config.toml
num_hidden_layers = 12
hidden_size = 256
num_attention_heads = 4
num_key_value_heads = 4
head_dim = 64
intermediate_size = 1024
vocab_size = 8192
hidden_act = "tanh_gelu"
norm = "layernorm"
norm_place = "pre"
norm_eps = 1e-05
positions = "learned"
qk_norm = false
attn_scale = 0.125
bias = "all"
tie_word_embeddings = true
parallel_block = false
init = "normal"
init_std_qkv = 0.0389
init_std_o = 0.0483
init_std_up = 0.0557
init_std_down = 0.0557
optimizer = "adam_hyperball"
learning_rate = 0.00546
beta1 = 0.9
weight_decay = 0.0
lr_head = 0.00954
max_grad_norm = 1.0
warmup_steps = 385
schedule = "wsd"
decay_fraction = 1.0
decay_shape = "linear"
final_lr_fraction = 0.05
batch_tokens = 65536
max_seq_len = 1024
doc_mask = true
z_loss = 0.0001
train_tokens = 397600000
max_steps = 6067
dataset = "wikipedia_en"
Each number is 500 + 40 x the weight over its row's rms, rounded and kept within 0 to 999. Layers, rows and columns count from 0. Numbers have three digits each. The size before them is the row's rms in percent of the matrix's.

# layer 3 MLP down (transposed), 1024x256, rms 0.0558, rows 518-543, columns 128-255
099:451437545550490559515499556549508532451520535463461488536483614414489468604475544484447544452486489498477549521467494506454485514463536553547487463394559441549496480511534423413527448516456490501567522520400512500488500513539504416496460499499509526489530470484538473510502574501492561521486515515572499512472497524488424447530473494496505491540550503521460549479523439519510498507521
106:539493510496515437515464467492439574477548576413567471514443499564567511502524510488527535586520460503479545567511461486537542524505514400494479557494510499484474541394474555509459499487562500521508503489406515532483577450467482510539451571534449490561507502482451537452545435497493478415528472524492552485496568535450497459541480524524458526490505557512538513454432509487405487524514
107:492440478496551513586509571552505512480495537472498527478560542441509533431484449481513483541425504458516492559510534496492529494496517595467497533580467547430488480441453473483489477514566544450467472529442503493532491571536482514500473448527514463468549529485433516497561515512460484503458435528546429506528488513498530554464585457452535495491508468390479493496489439484516503510489
096:529532550481509526421515551560477527451468480596490537539412485464492530518498604513527489473455500469534486499547505525490506508455514496529436527552564520558457502470501463472557453494503524522566521495479528529491535530429459469530497518506522441511405569465586643479488455458450507525456491519483481485477508511443481496493539526465520516479497444463507511546540551523470508485528
104:507567486496519591500523491480513507517488463469504414462517451425501518493502513480506539508425417509533533496513519430440471598569557500544526511511473570509476511489524511518434551474553501547457505550479487528530556478506497524520543543546574499531380493509511515514500464465482508487418529543530533502514497493550465449534517471473562455528466537495485444526509516487521541457499
118:469475463517471501528521531505551516464479524496459432505556455494534499526454469462436479457531519482472478505543470494518535411525582497474485510462428498566524522491540499554478558595484477496554488504523486531543484518523488533473449423585479594485502566535515522516543454540552493524525505470543540532501417563465439575528536548425498508478475479542493440523517427514430530481521
113:417502493465466428554544530491510467454478497545517547543440570497570449494533484441489520528540509550464453478505430503524497415518486465542507543500551556507598484582457526519472554470483493547458538580518422533495497585523492508453478494502497526427529442432477500580544502563457489378525458512548523499491490489513482454454442517567483533505519474493482484448507441480592493500517
093:539454476482450464484552421518580495516500507512537605471487501531537485436533466455468538528498449537493502545530521515518548537536451538468508499528509480467540567474481428527481457522517477505564469514542461492465511489516524423500429461479486586557456527478498515435539597459477504411471463469440437469429540494435491465511537504493469532457519479442463457518528419493485554595528
119:629541566506463478509485448460505534486525558506510461489550528556464529472502461512462516514510594548493434505583466406487453539442599556447483550541501512481511521515496516492494490524529534458514483551527543578482496463505488507525547506592531548592496493488495513469509556472478433530453524515405481522459485429561491516500465520473453562544506571473487620539486464558489495505488
101:553508523478492479519474451441523487527476564440483501450466492475509505430489526505529498442526560492546481499553500482522494480463469555478559533496525486538427477495494497513485428442552445485513459566518484480509455486432500484453486512515528477497561483506544508535510537470589458446559559519487504432470502459477561531548518508522537427509493485520496489491503434532462474542490
116:371511523487511514526486499498433494502428557515459543514477502501530475500528536475498476523529554506512490486504442539468520444506502474427562513440477525455483527457507501556495521433557491496568507502482536563528453530491519531483445492486543444503530506517506530535567521493527453525594512503547491429507429480562476536536460563619512500531490483462500540489511479511516523487506
111:452507471484468513543532508495510527498514527545531503486519582508426598489531546549513442513501538425499492511488484442571550511464535473516445448541542519551490391488509513528559541504458454488513519512499519507462580470519478494445522593583524448509530497521533459563476461483516495532499549494526458439567521453508496511478546487503495502554531553506549543545519501537490513495473
089:558464470508438455452508563550509492410526526527469505526572544480479509458517479474507464449493440537548518481574488511523506447467545572533554487539468440501595518459481537550420538492455466509601437490515513510464451467521526523442504521497522499528515454500477486473487449508480466524509475469521522525507498477566635526441511479531509479378503536494465538592530536459490449486545
116:515406420485446495576535554528527517496460491466606493507533500541552466495552455529470475477562499513457440491427463593477505522522499490512550548465525489542452495489438509521491553484513508545472531505497446409531435535531515391541485463430488485554493431484502471504530496497563541510504491466560503492540529425547517450470537488513457508524495428493518480440478492522488493502473
104:493556437453494494524543494467532537468548547478555496495584484481511551498549548480500511506469552501481531509459559518530559461449477478496436512522490481445424530500536563490516504521559492498490509479498499504461523579514508478528543520587492489532516489505532521504514515483513494585458480497545535515463498502445431513504518488478517428468478510478498566510510492555546502534523
103:411504497451522548498462515442548435388493488521517526457508547496505467523489480439415480539522564470489418475491519512526495416491562577447576521475561575549577556471469467489448498464463495493524461486532470485505506499542444488549395462440471528582459546526540423509460509462468492587526528567460558548573500521491513515529475480476464571483534542486508493540501482557522448507453
104:551450489567450437525538521567398452513459520507438530464542489565539503580432525541490553562521521471499506485503504475422442445510470451483540496500474498557531585453514592487534504520483469556485508445497494531441508483552475473490543524455435430483582504447504518515603510466484513524498541527457488480517490509453477445539548438535484464503519489527421469531541480518482503493482
103:531549516563491476561445457539535545453525512483476409528423430436491456498529522438512545503454522514512489492557498520417578537515548466573531492521576473485570471508479530508471517491440469530453479488522531556453528540528508531560478413593550537550516510544604514532470506487498526494483475499610544498476480554518486459435554532499468449556474525519549569470454505442457481502526
118:520458448478466588434559523536517492505509520518458517542552477477605510540463505558484525475488502398490486492533460516473630444444618539426424509451545459549460583485519507494497508513483469536509429503471492547502482505477500490480525451569528452484474521437529509483502509545485541491496497496531494554504517457532470476478546530514520477556521499470484510529506516557519439460495
114:550516453504487503473508386507470438478495518512537531486515445525538471499530481530445473502478470521435468558560505544459543475511508532498544475520487433507509471481491453522495462494527534493481441504481531536448491481463568444489529446503523468459460518486510421514474494484464454444551489481544538482402524536525441493495570510433507485517479366515511479534511446501509506416489
100:483530495428494545513443581493565490509495529506484528464501429498543437471493506472510450564543547528483502539548483493510415534515473487466587452524516432554543466497529465500525533521529483481528511519542484562479492563589490516526519487501521505494413498471497517480479518499504541462526539492523483527464514517500508491490515452501486544546489475478443454529448439397530503540508
095:471548562491481539539514500474485550476539414560455481529541546537458433496494477446563522475521534503442524525428513450453438493486508456475509514447536553476401543490405462460484475554539487505485547485505506418596515460501494466504500520490525539576473565539479483503488561515435531568465558521494505528511493483465520417481455421521516441549459481519522454528523469524539505527498
098:442503532502496518550577513480601560519452518497536471489508477486492516577416531507542514501477485519541525531571520403455488464452554504435539518544480473485510539548516489537474487517533509490491489518437480464455519463585499484474491530569507478473439504460558490502592490519445465464565495548431447550471537511513493484496426464480506490492506489528541497495497561507500574492570
110:541465441498468561525448488533496552599547480453541520571494513526562467551578544524496473500492437548447578539501524535502553411451485497514522498525523493535490463527512559505490529519583461536464429448534455481574498480475478511503469470482461538492535508491515488496477442530455562485508468494484522531466488515491529504528494504555507466578560513531565545479458514447499524457530
090:490516480511487462471501521483531406525472442523494458558414507462536511514549518410400529518492492572435562468547408459475549432489466570461448463488519490503516561500505528534503537467478448487597525527488506502437582491532498451472535526511562495459506541540542411457534538493509513504501575523546455475452490515550497499500485514550534539499562465481533524510488447497541530459538
095:463528477487541474465472481472510521495491511505441430458535531501458539469519513480527553497570504548545491469454493486469501615465426504440519497398479469461511596520550483508394462430477520447522585519478467451465493490528457512459535556435537490577499562496472559505489497491472494504427512546431506529478452503549512580487454534494455420453508502510476507484497514513466496534478
# layer 3 MLP up, 1024x256, rms 0.0558, rows 519-543, columns 128-255
111:511562468530533428516540572548488500529469540489533568505499515490514501491493496444522522500556520451475441483511433463529471468535556555495520514522466438414465534500475480478452443475469545452530499465439483538564429498540505508607465519522480562428539536540522495530549596549545476474540429501480488527533480436517454499504425509476525458500479515532491557483532501498564482524492
104:554470522501477453544487467532505470541521504547531466439533516479516505499479473530482444543531557533439536433574506481461466559508448458456499523583480555553496498451522542539455397556439571437443514564491467483404467520470477492530526525549497524484539501513466543512492524479490515487530561505512488475560476560484506516510522590523549560510544472514532436504526492515473481518547
101:474487579495460462470495513455528449459480449577539529563566472448408531503464478506528469464519502494544489535491471434518509467517441462479479526540546513551474600549410451604491502556519534527534527461442494496488523599468523549492491538559446517518502552527454494466481513511532491481525485474510562566470528469564467551446539485471517529538520492514527528486474513432502528507476
098:514484485533439481481507536522530484529425475534474526443502485572403531545515505465497441498511488508497488532535454471520551454484578435467520496536487541534496545507441492484513531511513546520530527462484489503528498483468519442534515505452505414452609524552475474510435472509544460461585457525542535640542488475403509491500455515503508526482506499511512529499564511504462537509530
113:481496449490460438508542481544553485414532467524526610473469479480473501516496509499528551518460461520448461490538462506470570557440534391524434501455477461534515557487459550465518505481553492486580519382551504544486568516536483472492481513422508504494495430486452496526563493517525484555548473568476508570500470503581531469493567519538522515460500547536535482471517475478457358477531
098:563482523522491506479507455518543448520486443528544482471591438539502568502542531488494512474502502468506540438496472529493497442511541487558478500499479485488467491463504617585466522533574468539534462497535512441574453517465451493539532498557513486558463541497497520437501493513562526477533484511405527507491556586553547506468536501458496455450521549489480558482423519523500489573482
091:475460533519468482498481525477546511444614517540487429480502489468424518511514535511505434477483587529531502558576446495496521441510510519379456457535464549514532557533450477548450535540455580516487410547453461529471485481508429521558415481520584480517546489475490539478461498504512521509520497506513513564545487570517377515458477528467566559577445518515539479483494569491412517477487
116:528495530498457510476415459481534442479515506527517503535511502455408505540445450511501471462488487486466497480551424427627447478512567476471428533539544445497500476510482443512522514562535535489552467507494519440445556506512490520493471547513501472493493571484458558508505436543512521411459560518478503492503516563484455462454506536470558559440486516488603524508551483513492467528532
106:400526417556514548576465541523510482557613538483503489510476488498549477490532489503499452438486521448477460530518449514572524498499399510537512556479506538564524512481457471516442464505483521547473495446530408401465504554499516479572474476510501516548490489479559487444482499514556573440551566526515502407494505484553475501456444513524535511538488521515481519480500496542519472486551
106:489502514561551532522449481611559481460563441478525456441431445397499468466453495481482468509501519508556434521571535527528518583456448482525518573521472547472507500434500486567550484490451496516516431522546521371496536556489520483601454534517474417407461558522521555496531501459550521514479523537507513526507532456589492511514480490513545512481477472535566447500511529487443446514525
108:474512453491447532612490469479514595514550494509554519490515508518519522495507505466484520570438490520467536480487523500505486493446420477533559486483487497555439430538453514491477542485456551414596495467491471421476492534510479485502552541514406456470519520483492518477593517522462476528533519503526468524520512509530426528497594501509545510496474501534476517572494539522424412513432
101:488513491506527521539488441504546497503511537512530544505481530453461534528504440549564532504532424513476566531571550573436485535540479444453479553476571475515503511451445498479458539538485584537541499437463466459466476502503457436519509472494494534487532489466562528453473503481488560580464558538523482570502477569491469451504478487487518448554510466514519416540527521532518575547568
104:565482530494513498525535485564518480485634495497566547463526554500478508473529498531472463505534548483503508460562439429507480513444541480509475513507562474507478554489520478472463509500502475449513408551535498496481490526457516478542488472451426455493544472483434528460462530504478471460497463520382442459499476494532520518531435485457469467453439521531495446526521406496486578537498
106:423571469506497473465471428455511489550546467502512488482546503531525568508500477467495480483531544600451520498495453488635455471468404541491457539492497432459541545431486493440513521530530537460484459524500451496547538499524494518499453496553504534560523437514547461504537528461480523507585446532518513468555500505472537496476506545514535528530483530504496459533535472517492465462540
117:511516452517527544500427536528527489486531500477465492490478489479534477550479495394477608490499494519497469486496485497472484506477410509460555583522501436470455503474481515470458480466469556423462477495527502515451509564504490573508534525541546493470541558466519529556537547536419477442418513504508526482531629474533436506485479528476483464550411494510542435490547492592529477434484
091:545510419610449493533530552510503417447520460547509479492479463501551547498552485495519540564477529503519473457558493599489481472440526491469588511494433425485521531507498432438465521516493533444564499479562441522507481474468509564463454454504503497508556457538424495502463507540471476522522430561482492516498500527410502443486508468486475494482452519570487418489497544517518562476583
103:477499496581416534523552497537471525529489454520586521484500490576461489607487457546474510591502521548501508543478538485567478478561449471509484518500466479552448504465523402534505479537558530482546514578491508388511478503531491560542550508471457449490568451511454432496483543462454502494592443483515496481482515430477529519454516488492510500526488501479595547537530527458469575504530
104:527495476512541527525437517482485491527544458476441547457467495471497464438469459479561490528504448575511503464498533454502492596417486454486529549560576563522457513534431490449487471482501528507516584530504519357530468589492469545465524537503495534452481608529505532462519555470428550505490567499448491497501546444558555496504458450533560491519498510518535448497467566556480529505497
106:519539474459481491477476534534531522508497470504478485466561441494474485507529492478610494533518508489410534484472474514396479630452559425473483465453515491528408467533450479477441474488497483513519514469494490561495514512497474500477514543524494517479454509553507539542510472524449512502495492547438490548559469523522511347452514490507525469507475496495497478522489518542534471490416
102:484557448481488462498454522506499510489546500495505553463465428442466456423529490525520483528460481521490447460543453518487472540464527498470463496525532432493449556515533443606531557560545421485609535541548512425512438521492466482465531486435490480479447507472489529482496513549509531461490478453499499476407553506569546519506479528462572506489540532498475474495460488563505499463570
079:498506519539469501491514457432497498561509455548450483499397521503489481458447524479470506516488474436474479483514509536558473521533423461544481522513464499445508493426530496506495462452544520418496466501524495522469541533500472576507473535590486521539543532481421507446501470493627544475505530450539480527476476454515457509505431446528489519483494544505529435437483464531478529463507
101:506561488494484442506501503497462483475542465509495524424560470463478458455470491501451492487527638497552459467563477477512512512530508487513466514498485507492575516550476481547478444497512493537622466462467528497456489534494507492416469527435449441566493523491517485449533569509494497539570574542566531520475455504452411458475507506564527509545487476529517479507482440527466533541490
109:469471506481531481517478472451484482529452489598557473484494503539452578463515482463475529561463513475421502487460485460498515539469487488479492520510496493633514483564472489475533501511529561492507480553489488497539563536473487555581463538497474492465636449518491542542500453489483437516541451513509528467526542497570445559498562587445523556476477474492544436521482600451442550497471
099:542540453481493465520477461498502434503575496572445542472458524433544575428525556432501561589503488514482536459497523488445510511490502468503563510524473558512424453482406552516490570520463474492512543437518540494509520506474490499505462591556538533514545589552492493523526505425474493503488523540474409493537502496532496423500460456519503434486482542529535456528523560504493563474447
099:517477519533498564460500502467549460471463547518529527514470491476523464497520500503491475520481466461444462502593513539565517478495484551432472565537485478524499497502434511541543531546476502495563449456491519429505549535453467410553537545508415441480460493496516494524560497519549524520521456454515503549478512493566487472491445545475494469439484508465598550475586474544512432472493